config.yaml
num_hidden_layers: 15
num_attention_heads: 2
norm_eps: 1e-05
positions: "rope"
qk_norm: true
init_std_up: 0.0797
weight_decay: 0.023
lr_head: 0.00763
warmup_steps: 81
decay_fraction: 1.0
final_lr_fraction: 0.0
Each number is 128 + 24 x the weight over the matrix's rms, rounded and kept within 0 to 255. Layers, rows and columns count from 0.

# layer 9 MLP down (transposed), 640x128, rms 0.263, rows 278-295, columns 0-127
[[142 134  95 153 145 118 137 110 135 105 126 151 142 106 169 109 114 123 125 125 149  99 134 137 121 135 129 109 107 114 123 101 117  74 130 121 153  99 106 122 131 129 116 114 127 147 136 115 170 109 140 128 113 167 120 131 195 150 112  66 142 114 173 108 109  99 108 173 151 124  69 161 130 112 123 119 150  91 134 131  94 128  99 148 110 113 140 141  78 113 119 135  95 134 146 160 127 166 125  96 106  69 112 107 130 100 144  83 147 128 158  92 139 135 132 122 112 127 119 113 129 126 123 120  77 208  78 137]
 [136 135 120 134 173 106 116 134 131 132 128 139 126 126 176 144 139  99 149 159  76 119 125 142 116 100 141 151 157 164 117 111 105 122 118 157 110 128  82 148 129  98 110 146 146  94 126 128 108 139 123 176 137 136 136 175 138 122 134 124 132 146 164 134 110 152 129 113 140 173  70 125 135 179 180  82 132 141 156 143 100  97 100 147  98  96 113 153 104 135 121 123 115 153 113 110  87 103  96 177 117 166 189 121 126 139 126  54 120  79 104 110 105 127 150 153 109 130 170 138  94 181 142 123 133 107  79 138]
 [110 118 106  96 124  95 134 150 119 145 141 190 108 148 131 135 104 164 130 163 155 148 111 140 160 162 139 123 125 114 113 152 161 144 147 131  91 143 166  98  91 152 123 170 130 153 124 126 129 100 129 125 167 103 110 112  87 115 109 107 114 170 141 111 137 107 118  93  91 182  94 113 130 152 130 159 143 149 127 144 128 158 149 138 142 123 113 104 101 113 142  95 115 102 151 112  83 120 132 172 132 123 157 122 112 133 187 100 143 138 116 117 152 121 160 142 111 153 166  99 122 121 147 120 140  96 170 103]
 [128 110 143 151 114 119 100 138  91 131  84 121 181 125 117 141 135 117  54 125 147 103 104 137 125 103 121 105 157  91 163 116 149 121  70 132 137 106 170 140 129 111 100 190 152 104 125 101 115 168 139 119 130 106 142  91 138 161 146 125 175 128 102 139 160  94 140  94 134 134 171 108  87 135 104 106 158 130 124 108 141 142  94 125 113 138 152 172 146 167 130 124 130 151 155  83 134 153 100 165 167 160 127 174 150 171 144 131 112 205 147 116 145 143 123 141 144 102  87 144 135 133 150 163 123 141 125 123]
 [136 123 133 124 139 120 132 171 159  96 121 151 121 136 141 103 113 131 125 161 121 147 142  95 150 140 166 102 113 151 114  77  82 128 136  99 106  96 138 132 151  84 117 161 136 142 106  91  83 111 111 149 131 123 120 118 111 117 126 146 139 131 146  95 137 112 129 135 140 137 109 189 183 130  71 161 159 106  97  76  86 130 114 150 127 145  98 125  93 149  83 145 130 197 101 132  90 191 164 140  79 128 157 127 177 119 108 118 136 106 164 180 131 130 124 111 104 142 118 178 125 156 126 108 160 171 118 140]
 [116  72 109 155 164 113 113  90 142 144 114 123 145 134  89 142 200 151 113  91 141 136 118 106 178 133 115 146 163 101 132 134 126  95 142 151 136 111 176 170 129 110 105 131 101 108 145 124 122 113  64 124 141 168 156 103 127 142 175  96 111 143 127 130 147 145 156 165 111 102  86 110 122 127 109 135 116 117 122 124 128  94 130 149 129 135 187 142 112 126 129 128 140  92 147  90  87 139 112  90 152 159 125  84 139 175 107  66 111 144 138 114 125 115  99 131 143 124 124 149 120 115 131 122 142 171 173 146]
 [128 137 117 102 142  87 150 132 117 102  96 153 160 136 130 120 130 144 167 119 119  96 127 145 115 161 126 155 119 148 138  88  89 113 137 133 164 143 111 162 141 153  99 117  80 116 135 105 121 161 141 127 159 139 134 110 100 144 102 129 120 150 149 155  86 134 145  88  76 146 173  78 132 132 179 161 143 137 119 145 118 154 140 121 146 117 147  79 106 175 111 101 109 118 142 127 149 155 110  97 154 120 172 125 115 124  73 109 160 108 122 135 134 187  95 103 133 138 165 120 124 125 149  97 162 135 168 124]
 [109 126 128 131 142 121 156 139 102 108 159 154 183 154 126 132 150 114 148 169  99 110 108 122 133 122  76 125  76 148 134 113 136 116 108  68 136 108 119 135 150 144 131 136 138 103 162 174 154  98 123 144 139 101 101 110 126 125 121 150 112 124 125 113 138 140 100 169  90 126 145 117 190 149 123 134 124 124  93 180  60 110 155 138 125 120 167 137 159 137 117 128 143 110 154 107 118 124 130 131 145 126 145  96  98 158 123 159 192 117 112 117 121 153 107 112 138 114 100 108 119 131 108 163 140 109 138  94]
 [107 106 153 148 102  85 134 145 114 121 109 116 192 122 137 122 147 148 135 112 101 129 153 119 171 161 140 167 141 116 122  88 149 143 144 120 148 100 176 110 165 130 145 135 121 112 121 156  84 170 129  84 136 162 129 153  84 123 127 154 108 124 151 121 117 100 143 132 121 140 141 142 175 153 124 106 142  74 175 145 110  97 138 134 118 139 168 174 152 136 105 117 179 123 127 106 143 152  82 179  92 104 158 114 126 130 137 116 157 107  96 133 150 117 102 126 127 116 141 155 115 182 132 124 156 105 143 136]
 [150 142 117 151 145 160 139 153 140  87 125 130 154 138 108 119 103  93 110 158 135 122 105 126 144 122 131 121 137 157 138 137 161 149  71 156 123 148 133 122 117 146 150 123 124 118  77 100 113 139 111 168 182 127  94 121 123  56 146 142 147 152 149 136  84 131 131 143 125 143 113 152 138 120 108 108 151 145 111 121 188 124 127 129 114 117 138 120 118  85 110 125 180 144 107  53 142 138 116 147 130 104 148 169 116 182 149 117 118 174 121  98 136 116 121 161 155 122 135 137 115 137 171 123 117 130  98 157]
 [111  98 119 130 122 123 107 158 117 109 131  99 143 140 144 121 120 126 140 147 134 101 147 128 119 137 142 128 109 133 147 102 152 124 143  85 162 160 122 142 116 125 124 112 134 122 152 151  97 148 157 126 123 117  87 148 127 145 156 150 149 115 122 155 143 124 141  76 135 123 118  88 140 141  96 137 144  73 136 156 162 128 129 136 113 165 125 110 137 172 113 126 141 127 119 140  70  90 171 107 110 148 112 143 159 109 139 129  97 167 133 149 116 118 183 126 152 104 139  75 133  86 123 109 133 112 117 116]
 [ 89 148 117 113 134  81 123 155 124 105 146  88 109  90  91 114 146 120 113 107 166 120 167  83  93 109 109 126 124 120 117  93 118 165 118 146 119 138 164 123 114 132 139 115 153  98 134 129 167 131 180 139 133 156 163 144 110 128 141 111 120 148 153 124 141 145 165 103 117 131 123 158 112 112 133 118 146 120 168 129 143 166 171 173 150 136 129 125 130 106 133 106 107 136 150 119  58 148  95 146 120 119  72 144 142 129 104 118 126 120  91 134 131 114 108 142 146 109 113 126  95 119 117 126 120  73 125  90]
 [133  99 103  95 126 119 105 138 146 135 178  95 162 157 125  84 174 156 162 133 148 119 114  74 135 127 132 164 137  55 142 169 103  65 144 100 145 161 134 143 136 134 100 116 125 122 132 144 131 133 166 126 117 122  89 115 110 135 147 155  92 119 111 124 133 164 126 151 157  97 169 126 149 135 131 147 112 130 119 153 187  93 118 130 126 140 177 125 151 107 164 100 111 141 107 123 107 141 141 131 134 120 137 128 108 123 163 163 115  98  91 138 135 130 134 136 122 122 125 178 165 124 164 136 116 134 147 141]
 [180 165 197 130 137 192  78 126 149 148 189 136 143 115 153  94 124 115 160 120 148 143 151  75  98 138 146  94 137 157 152 150 163 127 157 164 141 165 100 131 127 106 140 143 115 167 163 133 120 113 130 120 128  87 115  93 114 165 125 129  93 139 132 124  45 162 122 159 151 114 110 137 130 156 112 144 121 101 105 127 155 147 108 148 134 118 130 130 149 160 138 126 146 159 157  96 109 116 125 191 126 114 157 162 167 151 151 144 146 121 117 116 144 178 114 145 100  94 107 120 130 111 139 112 142 144 111 149]
 [125 114  96 104 141 130 132 142 108 124 132 143 169 139 136 148 149  98 119  82 140 145 100 126 157 114 120 141 140 150 163  87 127 137 163 145 143 123 126 126  97 126 106 128 170 134 100 166 100 129  86 118 116 123  96 117 129 147  84 131 146 120  62 129 172 146 119 164 139 135 132 150 131 138 163 133 158 115 164 153 141 117 101 121 111 132  98 158 173 114 134 157 161 123 194 133 149  70 153 120 151  80 141 110 146 136  82 100 124 168 165 138 141 145 127 118  81  84  95  89 138 132 104 157 102 123 120 168]
 [130 163 128 124 153  66 128 155 124 125 130 108 131 138 110 117 110 132 108  98 114 149 132 160 131 115 100 161 125  76 109 124 160 130 123 105 109 113 146 139 156 146 171 153 138 100  84 124 124 146  96 126 123 143 119 121 114  91 125 121 154 128 117 173 134 136 145 159 128 148 150 142  85 129 163 184  97 160 124  92 131 117 153  97 126 115 150 113 108 173 156  66 114 158 153 114 158 136  91  93 112 104 117 108  82  83 142 104 133  96 130 132 108 149 109 130 161 144 105 101 113 122 103 143  88 167 115 102]
 [106 181 120 149 107 108 135 133 145 160 147 134 160 159 133 115 118  95 113  94 121 125 106 184 132  96 110 126 134 125 134 130 137 146 161 109 157 115 151  90 141 158 107 140  59 125 131 138 151 130 106 143 123 109  99 106 179 146 132 143 120 141 113  88 104 116 136 144 127 130  94 129 133  91  85 163 160 130 175 125 119 131 118 169 136 107  80 133 152 167 118 116 104 133 118 118 155 143 147 157 175 129 102 157 134 132 129 164 147 169 141  89 155 143 109 120 121 133 155 134 201 124 123 107 127 117 109 179]
 [122 140 113 109 105 102 152 134 167 159 133 114 155 137 154 138  77 182 140 168 161 168 144 122 129 157 122  80 108 112 110 129 137 143 137 145 128 118  98  68 171 170 125  93 142 155 164  84 173 122 150 134 147 150 157 161 134 141 143  93 185 127 122 137  85 158 120 124  94 111 139 130 133 127 175 128 114 139 107 167 131 128 128 109 122 120 119 140 133 147 147  83 129 171 131 149 133 134 152 148 130 160 124 164 122 135 141 125 140 112 146 155 105 170 138 143 149 130 134 128  83 137 102 106 105 147 106 102]]
# layer 9 MLP gate, 640x128, rms 0.28, rows 279-296, columns 0-127
[[124 119  81 141 159 174 148 151 119  97 107 161 121 138  96 117 130 118 115 175  96 101  94 120 127 107 125 118  56 146 180  91  87 109 136  99 153 155 114 110 142 146 156 152 117 136 173  71 132 126 156 109 116 119 127 130 145 119 143 106 115 133 163 105 106 157 114 107 104 105  99 130 156 148 100 137 112 106  95 122 127 155 119 109 131 141 100 124 121 131 167 131 149 148 180 164 117 155  87 109  92 179 150 120 104  73 138 144 115 103 143 123 155 121 122 121 124  97 142 153 159  84 167 112 121 113 100 102]
 [121 150 105 144 140 145 132 111  95 113 158 116 160 159 134 158  94 132 120 136 130 125 147 123 144 137 153 148 143  76  96 124 116  91 114 145 135 122 121 167  71 135 126  96 126 122 124  83 155 166 102 107 146  88 115 146 119 121  87 107 138 155 114 162  93 129 119 125 143 117 145 122 149 110 142 110 122 153 115 133 179  93 117 106  93 175 100 113 146  91 143 152 113 151 139 136 126 147 156 131 107 140 171 130 113 126 106 144 153 107  75 150 133 141 138 138  98 104 139 107 163 166 170 155 116  90  89 151]
 [120 147 125 148 141 119  99 122 101 128 112 102 146 104 126 129 130 156 148 126 118 114 117 124 118 117  95 158 119 114  92 140 116 102  96 121 118  99 145 142  94 125 125 141 140 156 109 140 131 138 163 129 138 166 115 130 120 153  98 147 168 148  74 123 188 158 122 150 140 105  99 147 150 148 123 153 153 148 124 120 184 125 123  98  74 115 179 128  93 153  95  83 125 156 145 116 106 160 109 145 171 121  86 131 124 124  95 149 145  99  91 131 106  98 157 140 110 130 125 124 109 100  80 116 150 130 100 136]
 [151 119 111  86 169 144  81 131 161 141 124 115 131 120 137 125 124 120 123 131  84 155 112 153 135 118 153  82 108  91 129 137 107 138 116 141 156 113 178 122 108 125 133 147  99 129 177 155  80 110 138  84 179 129 172 117 133 101  93 181 121 175 114 116 148 133 138 129 114  92 135 160 170 139  71 131 181 142  81 147 131 131 143  84  92 178 126 117 128 122 122 124 136  90 164 178 116 122 132  97  92 112  96 113 139 113 117 152 102 136 125 127  89 135  99 120 169 111 105  87 137 161 153 132 146 134 132 152]
 [125  74 104 126 120 112 121 149 164  42  77 118 114 138  88 184 125 156 132 100 126 169 151 159  66 104 121 128 159 162 136 134 116 139 118 124 139 129 106 135 167 149 146 100 174 176 155 133  83 160 149 147 149 129 124 116 152 141 140  94 111 110 198 141 114 138 129 112 116 136 140 134 107 120 167 114  99 123 102 106 174 110 155  96 131 121 121 129  93 123 110  91 168 131 133 135 139  83 127 132  95 154 142 123 177 144 136  84 148 118 160 166 118  84 139 117 114 120 137 130 129 176 154 102 120 111 148  90]
 [126 147 118 160 134 147 129  51 100 160 110 139 152 156 135 114 149 118 123 110 128 120 125 136 133 151 137 106 154 116 165 149 114 154 163 132 143 140 140 155 146 137 122 149 123 133 154 118 130 156 121 127 130  95 170 152 139 152  88 157 140 119 144 110 123 135 131 108  78 103 141 114 150 138 148 144 132 153 133 113 116  72 106 103 141 172 121  73 122 111 171 154 111 135 147 178  90 157 139 143 133 134 115 144 133 121 162 132 117 160 122 150 113 119 114 152 113  91  96 132 110 141 188 142 171 197 100 142]
 [ 96 110 100 142 130 101 120 143 115 117 122 118 147 109 139 138 146 102 161 126  89 172 143 164 166 156 173 125 137 114 146 147 161 113 112 175 129 138 127 118 136  76 126 123 135 128 108 123 123 153  87 148 146 121 152 150  82 132 107 115 131 151 131 165 117 161 152 113 134 149 161 101 132 104 146 123 114 135 105 122 169 164 122 120 115 158 110 113 186 133 129 122 116 155 122 142 126 146 121  75  54 118 161 115 145 120 169 158 119 118 113 169 123 141 188 151 168 124 125 159 141 114 128 108  95 123 134 153]
 [128 161 129 107  77 100 140 124 111 134 123 134  97  86 133 113 109 100 104 123  84  93 174 149 104 170 164 148 147 153 128 134 121 110 157 122 113 133 133 141 139 157 102 131 109  95 102 115 167 125 161 135 105 167 137 123 161 138 102 126 133 150 117 165  77 123 183 148  82 155 117 143 118 130 123 131 155 126 135 154 147 107 102 152  98 131 123 138 158 128 135  92  97 160 136  95  97 105  98  93 120 118 116  87  76 157 152 132  92 115 114 120 139 100 111 144 144 136 131 137 129 131  80 141 104  94 144 137]
 [136 128 125 167  80 106 136 120  98 100 106 116 128 140 118 137 149 122  86 129 137 122 119 130 139 148 136 149 121 138 146 121 133 124 116 134 122 118 155  95 129 135 162 113 164 141  99 163  90 151  81 116 142 175  93 118 107 103 108 150  97 159 147 134 132 141 139 106  83 156 105 140  97 112 146 150 113 119 149 103 134 143 157 117 141 150 159 147 167 158 138 102 175 101  60 121 104 123 126  75  95 103 145  83 128 162 129 135 112 147 137  96 143 120 172 166 173 102 126 174 157 128 169 113  98 146  74  76]
 [127 161 102 144 120 127 138 148 148 159 133  85 143 121 120 139 143  99 122  74 112 171 103 130  98  94 144 117 124 114 148 118 123 113 164 168 107 137 119 117 127 106 137 121 106 116 177 142 148  89 101 148 100 128 111 110 169 171 134 135 135 140 159 124 129 125 146 114 156 122 154 145 123 121 137 172 133 136 137 116 135 151 118 135 121 108 154 133 147 113 118 178 124 172 130 108 129 149 137 126 133 116 104 134 133 117  97 136 100 160 144 165 131 107 127 132 148 123  97 105 188 100  86 146 156 160 116 125]
 [118 141 126 143 131 132 137 122 139 151 126 139 151 154 129 133 105  90  96 123  96 100 125 135 142 123 102 132 167 109 116 100 138 139 154  91 177 121 129 132 143 182 140 150 132 153 151 109 176 148 135 116 141 105 103 109 146 114 158 139 114 125 164 125 132 158 102 131 175 110 131 125  96 116 119 145 122 128 141 165 187  96 153 139  96 119 159 147 140 130 142 105 158 127 197 106 104 173 142 151 118 111 161 172 146 139 131 139 130 133 154 129 101 123 136 133 100 151  65  85 146 123 154 144 142 164 122 113]
 [126  88 143 148 130 135 116 133 165  96 159 132 126 114 154 114 175 110 172 112 111 154 122 115 110 129 117  83 167 118 167 118 119  87 154  97 177 134 145 109 120 102  82 137 145 139 128 110 137 126 125 106  93 135 150 142 181 117 119 120 131 143 115 126 126 136 127 154 142  87 105 121 133 128 123 132 110 142 149 130 174  99  88 133 175 146 137 116 138  71 135  98 113 112 153 104 103 133 148  99 100 113 135 152 136 100 170 157 141 164 169 154 141 105 140 126  66 105  94 127 102 101 147  92 132 109 149 168]
 [158  62 133 142 110 144 106 128 163 135 148 149 140 113  94 167  96 133 102 168 136 121 143 108 120 158 140 138 141 127 185 116 147 150  91 115  79 114 104 174 131 193 157 112 131 144  78 118 129 169 103 153  89 122 123 143 163 121  93 156 126 143 119 175 123 162 128 171  96  98  80 149 140  96 120 107 103 126 171 118 139 105 117 168 118 131 125 118 128 152 122 145 156 142  95 129  78 138 165 108 147 147 129 140 135 142 108 112 126  96  85  90 135 153 176 159 143 124 129 119 126 109 144 104 149 158 133 151]
 [116  73 100 135 150 132 156  88 142 121 125 144 138 152 130 137 120 156  76 173 122 157 116 136 122  91 164 188 131 124 129 124 145 139  91 101 141 109 106  97 186 152 154 135 110 107 103 178 120 160 103 156 147 157 135 144 158 117 138 162 112 126 103  97 124  85 120 129 137 166  74 127 135  82 131 159 110 138 145 194 156 116 138  77 124 151 135  84 124 138 155 115 142 120 139 103  89  99 123 119 109 122 143 137 112 121 105  90 128 186 103 111 161 107 153 124 123 170 104 122 129 125 117 130 175 144 127 120]
 [143 127 123 138  88 137 110 107 140 103  90 129 162 137 118 117  71 157 117 137 134 121 130 115 104 120 115  87 150 151 107 151  97 136 117 117 146 158 120  86 131 141 128  82  81 155 122 138 103 120 111 145 145 107 171 117 146 154 162 118  71 113 124 131 125  63 129 165 141 144 135 103 125 111 134 123 176  95 130 130 147 113 117  92 127 125 153 128 119 107 121 120  98 155 143 128  99 115 177 144 117 137 128 137 140 142 152 117  86  78 128 113  96  64 123 134 104 115 121  84 106 124 100 170 179  83 158 136]
 [120 128 159 149 139  75 142 111 114  93 105 128 142 120  99 122 130  98 149 134 134 108 161 178 135 114 126 118 121 118 125 153 134 114  95 124 145 129 112 120  93  97 125 132 149 134 124 141 143 124 125 103 141 118 131 155 151  89 125 169 121 166  87  81 142  93 130 147 135  99 136 156 105  87 145  72 124 101 126 129 173 115 136 132 149 106 111 156 163 149 156 120 133 108 148 110 115 151 148 113 156  88  99 123 142 151 115 117 142 155 149 125 134 151 127 132 111 108 120  94 107 136 173 133 112 135 100  80]
 [ 47  89 159 146 135 142 141 176  95  92 154 145 106 159 130 151 177 116 128  95  67 142 130 141 151 127 105 119  88 169 155  87 154 139 144 139 138  99 151 134 155 112 133 102 100 141 146 126 128 118  86 160 119 162  94 140 144  90 108  93 136 121  99 131 114 111 137 117 121 123 131 134 103 120 152 125 140 117 135 122 138  94 133 110 118  93 132 114 124  78 120 125 117 118 126 119 128 124 160 138 146 124  94 112 148 123 134 122 142 120 109 146 100 116 158 180 105 114 116 119 133 103 137 168 148 160 149 135]
 [110 129 128 175 178 100 133 107 139 107 111 119  96 127 149 192  82 151  78 119 135 129 138 128 122 117 142 139 117  99  73 166  79 120 124 155 117 127 145 151 130 129  90 140 117 143 167  88 169  98 111 158 119 137 156 112 143 133 125 100  92 164 120 130  74 109 132 129 128 169 130 123 112 139 103 156 138 117 148 109 148 105 101 114  51 107 126 123  89 134 141 123 122 155 133 125 159  82 155 155  83 128 116 149 164 116 106 116 118 118 165 127  93 124  85 139 124  88 148 122  96 140 140 108 115 126 108 138]]
# layer 9 MLP up, 640x128, rms 0.283, rows 279-296, columns 0-127
[[127 120 101 152 103 166 145 129 120 106 163  99 128 124  88 116 118 179 129 132 134 143 105 111 198 126 149 108 134 130 173 104  87 111  94 143 134 143 116 128 155  78 109 134 166 144 147 113 118 105 126 148 164 100 121 160 165 121 163 126 164 138 129 135 145 103 158 104 178 166 121 150 102  86 107 135 128 109 124 146 143 114 175 135 169 155 137 149  96 113 109  89 160  83 122 130 166 138 137  92 124 152 120 144  96 126 144 124 145 142 100 157 122  84  92 138 126 168  76 131 149 122 103 118 107 141 152 137]
 [140 130 139 173 120 104 167 158 135 132 132 137 138 127 130 109 168 181 166 112 113 127 122 148 106 141 142 101 112 135 122 124  74  77  96  99 152 139 158 137 138 126 169 119 110 128 107 170 163  94 139 108 118 131 103 150 177 116 134 106 127 145  65 117 137 127 144 100  98 150 130 117 112 138 128 162 144 116 139 166 136 120 125 130 103 117 110 135  65 155 117 131 106 141 109 146 140  95 136 103  85 139 138 142 161 143 122 122 109 140 127 104 129 137 113 131 152 111  72 151 111 140 112 149 110 128 136 145]
 [139 139  98 164 117 132 112 151 163 107 163 147 140 133 147 106 153 131 104 104  92 128  94 105 133 128 122  92 175 146 116 125 107  84 144 112 126 108 138  81 161 118  77 167 147 149 107 133 137 155 129  88 106 104 119 169 126 109 124 107 138 108 169 135 141 127 138 139  80 107 178 138 104  97 106  99 121 121 113 154  72 131 154 134 171 135 140 142 161 131 151 136 149 141 126 132 169 111 142  88 120 121  97 107 128 139 145 126 170 165  96  70 113 106 144 158 102 114 100 149 122 167 182 114 168 118 124 164]
 [137 113 116 167 136 121 141 118 118 101 138 128 107 132 206 131 116 104 113  71 108  62 113 161 132  82 164 136  94  67 175 139 143 137 162 112 123 133 153  98 142 119 137  86 156 146 132 109 110 123  93 127 135 131 167 154 143 145 168 143 146 109 156 122  86 163 148  97 117 196 146 162 150 138 102 124 146 103 124 165 138 153  97 166 134 133 114 147 161 118 105 151 117 145 144 100 141 149 153 127 159 136  80 112 172 148 135 107 151 130 127 167 121 101  80 127 116 185 136 149 100 133 107 170  98 156 113 120]
 [126 130 126 127 170 121 177  95 142 157 112 147 165 175 129  86 115 152 105 163 143 128  99 151 136  99 125 160  94 138 179 145 128 123 134 131 115 111 110 124  92 100 108  94 130 153 114 115 186 140 153 161 120 153 147 147 119  86 128 168 114 119 139 119 140 165  86 115 154 128 139 109  95 118 100 144 125 109 135 157 171 131 118 123 144 138 106 114 159 133 134 145 145 163 143 117 122 142 143 137  95 133 135 163 107 117 132 178 155 132 137 155 102  89 159  26 152 120  93 127 114 137 103  99 129 158 128  88]
 [153 112 134 135 139 133 158 102  95 103 154 146 125 121 104 117 162 143 127 125 147 206 125 136 149  72 129 120 131 128 173 130 106 107 139 139 119  97 110 150 110 121 131 137  89 119  95 108 109 135 133 112 105 102 103 114 157 151 117 153 162 152 190 121  86 126 143 123 103 144 142 114 115  98 154 142 141 124 140 166 104 111 114 191 104  84 108 113 104 147 126 142  94 201 135 142 164 121 116 134 113 172 136 143 146 156 127 125 187 134 122 104 135 153 104 149 110 125 110 134 178 100 128 126 114 127 137 138]
 [ 95 151 107 122 133 127 137 100 106 124 145 188  70 132  94 104 102 129 147 144  92 121 114 154 161  95 135 110 128 149 114 102 132 149  87 141 130 148 134 130 130  63 109 149 164 156  99 131 118 106 134 114 147  84  99  96 123 129  87 113 126 130 132 176 139 130 140 130 136 123 129 141 117  76 139 122 132 150 152 151 176 124  94 181 115 108 126 106 163 131 139 123  97 134 121 120 150 170  88 153 138 124 137 120 149 117 123 119 152 131 108 106 129 135 143 167 110 116 103 143 112 135 174 124 105 140 145  95]
 [127 136 120 108 134 163 146 156 147 153 163 157 107 121  96 142 137 110 164 164  85 112 144 109 130 117 130 147  88 136 138 154 130 113 175 120 112  95 100 147  82 143 155 162 127 140 149 120 104 116 127 109 124  84  68 107 148  91 134 142 121 118 134  68 155 160 150  99 151 151  90 119 101 193 140 161 142 173 114 105 109 114 112  65  99  74 141 129 169  91 131 132 157 139  94 134  97 160 149 131 113 163 105 127 124 148 160 115 132 157  98 126 138 100 137 139 116 120 125  99  90 109 159 125 133 115 131 146]
 [113 112 171 151 122 154 114 149 146 139 167 120 127 177 147 120 126 148 142  99 115 106 167  99 109 105 142 125 153 119 150 120 140  60 137 134 113 113 124 151 152 135 109 131  98 112 137 120 126 118 162 140 165 133 151 166 148 165 128 132 130 150 128 154 163 110 160  67 107 125 178 156 167 129  94 156 149 143 132 111 147 140 105 142 151 150 120 118 137 100 158 201 152 157 150 122 169 127 111 180 120 166 119  97 140 128 146 131 144 108 131 115 117 119  77 140 134 102  90 128 117 150  99  88 117 130 117 113]
 [131  69 183 125 153 122 128 102 130 109 174 139 108 131 119  98 151 130 156 173 157  97 140  70 139 124  96 108 108 156 154 135 132 117 119  85 145  86 204 136 114 127 115  89 100 147 114 151 104 136 159 114 135  90 124 138  81 122 167 141 110 133  91 116 111 138 110  82  96 145  85 161 138  98  93  52 118 118 164 143 161 116 124 139 126 105 113 146 146 134 153 127 136  98 176 177 120 139 131  88 122 171 159  98 151  96 151 105 113 115  98 110 119 122 117 110 156 124 169 138 119 123 124 138 161 105 153 151]
 [133 143 100 148 110 129 158 152 141 166  86 127 146  62 116 110  92 136  93 104 148 129 134 106 159 136 142 131 126 124 124 113 134 110 142 111 101 152 114 113 134 154 143 129  96 131  94 105 159 130 129 119 126  82 103 113 137 118 184 159 117 179 115 168 178 129  83 127 132 131 163 156 109 109  78 115 112 109 106  98 158 136 132 125 118 111 138  96 133 123 108 149 135  86 114 130  96 126 135  83 164 139 154 129 109 156 133 111 126 132 112 141 151  98 151 139 151  95 130 137 141 172  94 134  97 115 125  73]
 [117 124 144 138 128 174  44 137 178 128  53 124 166 140 123 120 127 144 121 157 141  81 143 107 117 139 137 139 131 130 121 157 134 102 132 131 117 140 113 138 151 150 154 133 161 162  97 133 111 136 157 136 129 129 111 113 157 144 130 135 103 137 123 137 123 137  94 130  97 120 113 172 125 149 136 111 134 118 177 156 152 145 100  90  86 140 157 158 143  93 133 163  65  96 137 111 127 126 146 107 124 140 137 106 122  94 154  96  87  92 118 115 154 157 106 107 133 194 129 164 122 104 112 146 174 162 128 140]
 [130 128 115  93 132  83 150 149 143 150 160 159 105 110 134  87 169 149 126 115  99 121 107 115  94 122 104 168 130 140 118 108 129 157 108 104 133 159 152 138 139 111 144 142 164 109 144 110 134 147 139 125 118 153 117 140 157 141 158 113 193 162 166 114  62 118  90  91 121 113  95 136 115 161 126 173 163 136 136  69 104 117  94 172 130 135 130 111 148  92 114 112 135 141 113 146 175 153 121 132 135 180 134 130 171 114 132 174 131  91 120 147 144 146 136 158 104 148 180 143 163 114 158 113 121 104  91 120]
 [ 92 126 157 120 136 136 128 118 123 123 134 151 105 126 175  89 140 144 122 102 101 169 187 122 128 146 141 105 139  89 121 101  97 139 139 111 124 137 124 175 109 127 109 133  89 124 125 102 139  98 178 127 123  95 103 103 126  99 133 128 158 150 169 107 111 139 157 107  45 167 121 143 147 140 105 115 123 133 181 115  90  95 121 133 113 117  93 116 104  73 133 118 140 153 136 156 170 146  96 152 101  93 111 125 115 131 107 148 200 116 113 149 117 119 181 194 136 122 124 101 131 111 185 147 130 150 124 140]
 [160  82 110 120 176  76  94  99 116 122 124  97 121 134 157  87  95 126 154 109  91 126 141 100 112 137 155 160 179 154 152 143 146 137 116 128 169  91 159 128 123  99 139  98 119 121 115 124 148 128 148 135 140 140 182  92 109 138 112 130 141 164 130 148 109 158 121 124 112 129 124  75 133 128 150 134 136  95 145 194 145 168 138  99 117 107 129 127 166 125 170  94  79 130  91 109 128 180 112 123 121 115 117 119 116 157 174 132 127  95 168 154 135 116  88 103 174 113 151 160 133 112 100 149 116 144 148  55]
 [115 127 178 125 138 164 152 172 121 177 127 134 154 134 138  92 206 141 134 143 118 156 142 102 114 149 109 120  96 160 147 144 121 144 115 150 139 114 147 146 108 120 139 129 115 152 118 186 132 106 149 125  88 153  79 100 110 106 147 161  76 127 107  98 130  83 113 133 134 114 150 144  77 114  89 163 134 137 167 164 114 158 112 105 135 113 121 157 111 128 172 115 102 144 137 118 133 144 143 145 172 114  89  96 112 120 111 108 154 122 113 120  93 112 116 120 115 158  99 134 146 109 117 114 158 117 133 123]
 [139  70 150 142 103 133 184 104 139 120 135 151 108 134 155 166 134 164 108  99  99 107 117 136 180  99 120 146 133  85 109 123 144 177 133 115 149 121 108 100 136 148 143 129 129 135 101 127 140 101 102 123 129 163 115 178  99 142 143  98 137 110 132  99  87 125 161 117 169 115 143 102 147  96 100 133 148  96  96 177 139 119 155 149 152 114 147 114 148 112 147 139 139 140  88  97 155 146 142 129 128 154 152 155 141 147 110 150 129 178  99 110 119 108  99 132 129 115 155 101 158 152 131 115 151 133 172 105]
 [118 141 144 127 112 109 124 144 127 125 130 181 121 118 124 167 118 127 120 135 156 130 134 108 191 133 108 152 161 118 144  76 104 127 175 127 159 158  69 130 105 111 149 115 113 160 143  99 130 124 105 140 127 146 144 103 133 186 154 108  86 104 104 103 165 112 112 132 153 144 102 116 107 122  89 147 140  76 182 137 137 141 121 167 112 121 141 144  77 151 110 141 116 108 135 157  92 121 170 120 153  94 111 122 102 136 109 109 100 133 119 140 130 102 134 109 124 118 124 122  98  74  69 100 170 152  81 110]]